config.yaml
n_layer: 16
d_mlp: 192
rope_base: 10000.0
init_std_o: 0.00881
warmup_steps: 228
seq_len: 256
doc_mask: true
Each number is 200 + 30 x the weight over its row's rms, rounded and kept within 0 to 999. Layers, rows and columns count from 0. The size before them is the row's rms in percent of the matrix's.

# v: layer 11 attention value, 96x96, rms 0.164, rows 0-6, columns 0-95
# o: layer 11 attention output (transposed), 96x96, rms 0.183, rows 0-6, columns 0-95
v0,067,170,200,184,295,142,178,166,146,173,224,222,183,152,150,227,189,236,230,221,169,225,221,196,186,183,208,220,177,202,226,144,198,212,250,202,269,216,156,178,192,209,215,226,226,208,222,193,152,211,221,215,168,193,177,194,179,222,193,202,245,239,159,189,180,221,195,172,202,172,210,170,240,238,155,210,212,222,187,252,204,192,234,231,235,251,230,256,179,212,200,240,168,204,208,189,236
o0,071,189,193,207,230,178,205,187,212,181,195,183,152,194,235,234,216,178,193,197,184,135,199,234,168,222,213,203,215,164,199,194,87,176,225,235,169,174,168,163,181,221,186,207,268,213,191,285,196,234,247,208,221,216,182,172,200,219,250,236,165,211,167,243,131,205,187,211,209,262,226,201,162,179,185,179,146,218,196,167,202,243,210,195,162,218,208,183,196,195,222,194,181,228,212,229,203
v1,078,189,215,218,208,225,227,212,179,214,182,194,162,220,164,197,232,186,212,217,144,205,193,200,172,235,210,172,236,227,206,230,192,147,216,151,226,186,186,182,141,240,198,248,174,239,173,173,162,144,175,196,195,200,146,174,201,236,228,146,189,210,246,187,188,178,230,225,195,166,218,142,258,203,187,220,200,227,204,199,222,194,272,193,180,253,192,238,261,121,203,235,214,175,209,201,176
o1,076,150,172,164,168,173,218,197,264,201,207,212,130,206,215,242,187,164,189,173,184,211,188,230,184,213,149,154,156,174,224,189,168,160,187,184,202,208,266,216,192,244,189,227,212,218,259,206,210,190,214,204,254,188,210,238,167,203,202,202,209,216,164,210,209,211,245,188,244,179,183,230,165,170,157,198,118,238,191,214,193,277,175,255,228,217,229,215,177,209,204,246,193,198,188,199,173
v2,062,198,217,197,180,215,160,130,257,207,221,209,260,206,178,229,266,247,167,207,253,244,216,224,261,181,206,170,214,220,201,152,196,179,202,161,225,194,208,209,165,193,145,190,199,210,238,223,165,199,176,220,215,169,177,182,167,189,210,219,190,207,210,178,168,173,185,185,243,260,204,241,228,220,246,178,211,192,166,278,192,189,212,227,182,215,197,159,146,182,251,174,196,181,206,241,218
o2,062,172,238,178,157,209,189,228,259,194,234,208,236,178,208,197,206,209,198,158,240,202,163,240,191,231,189,240,194,202,153,196,221,185,175,193,179,211,178,170,139,176,151,172,214,246,233,219,205,212,183,228,178,193,168,177,122,220,202,215,196,157,201,222,210,148,204,207,240,194,246,177,188,205,279,245,170,213,164,202,235,213,204,186,203,216,256,222,172,234,147,208,261,235,159,173,204
v3,066,221,208,229,241,197,198,201,203,196,170,182,197,161,229,221,214,165,229,198,148,152,188,217,200,238,188,178,206,164,238,228,188,238,256,290,230,194,220,188,212,183,168,123,188,165,279,220,253,163,173,244,188,147,223,210,205,195,240,164,185,206,234,204,176,213,206,238,229,247,170,212,201,223,208,213,201,198,204,155,177,198,231,141,169,204,180,241,147,176,189,207,204,209,194,184,213
o3,065,129,172,155,227,159,191,202,148,192,197,191,185,207,215,179,185,215,233,264,251,200,204,177,200,181,157,225,183,216,237,215,190,189,153,183,201,208,148,240,255,186,224,175,243,271,183,189,225,233,214,222,173,157,194,203,154,170,197,184,165,177,183,203,204,203,224,178,211,195,188,226,219,180,220,215,182,181,228,226,273,175,172,232,199,212,199,210,299,201,201,198,231,189,147,164,224
v4,070,158,116,240,245,240,227,221,230,255,233,236,208,276,209,199,177,198,174,235,178,155,154,209,190,253,180,218,202,261,207,194,199,178,179,215,180,240,223,222,188,168,246,210,216,202,192,146,188,220,220,185,174,183,161,179,221,216,186,197,221,200,218,185,194,149,242,203,226,225,201,191,230,162,216,210,217,174,177,148,199,196,239,199,191,202,118,195,259,172,175,201,177,171,197,211,187
o4,071,200,171,205,145,208,182,220,221,236,220,197,201,268,190,209,217,144,218,153,202,166,159,250,208,160,162,187,130,249,232,163,229,209,184,204,188,212,187,228,225,239,186,238,231,238,255,247,188,180,204,211,170,194,198,193,238,239,188,166,160,226,270,193,173,163,210,170,218,184,181,226,204,193,178,179,157,193,218,185,164,241,194,191,239,241,236,218,225,217,194,157,209,220,220,140,210
v5,069,185,200,205,223,245,228,225,271,236,195,207,230,256,224,199,181,216,189,227,236,205,168,149,187,204,218,228,176,237,128,220,196,208,185,217,156,186,247,137,170,173,211,210,208,216,132,159,195,237,200,172,152,182,159,232,198,194,185,210,277,226,211,224,193,156,200,250,196,164,159,173,172,199,215,195,189,198,234,206,186,218,216,243,216,142,207,202,181,211,152,227,212,189,166,231,221
o5,068,221,207,235,145,257,202,215,181,237,222,199,168,226,166,250,203,168,166,157,243,221,254,145,212,204,197,185,148,278,221,174,179,199,193,199,222,215,224,209,198,217,223,213,183,238,190,240,182,218,157,162,150,210,170,204,249,228,183,165,202,137,191,180,205,204,178,192,209,184,225,212,220,231,151,187,208,208,204,242,192,238,197,166,210,229,176,249,198,188,181,142,258,240,176,190,159
v6,079,151,196,173,214,215,219,146,186,186,260,202,201,171,171,200,177,195,229,193,255,234,167,171,173,204,211,231,190,214,196,264,200,212,248,216,166,173,211,249,160,164,204,240,211,223,163,222,128,228,233,191,209,212,232,169,183,200,201,238,211,198,155,181,206,168,196,223,198,142,99,248,189,149,178,201,218,188,207,223,198,191,209,243,260,182,165,225,209,225,203,164,185,208,191,184,217
o6,076,227,197,194,157,216,191,204,190,234,196,175,231,193,209,202,181,179,203,146,199,188,258,262,164,218,246,174,199,231,230,164,273,206,199,252,154,205,235,191,181,230,221,151,189,217,171,246,226,193,154,147,174,229,180,175,189,245,192,171,220,161,175,184,167,181,181,178,219,218,230,235,235,210,161,198,211,256,179,166,200,227,211,172,189,208,186,156,165,203,258,178,191,243,175,264,184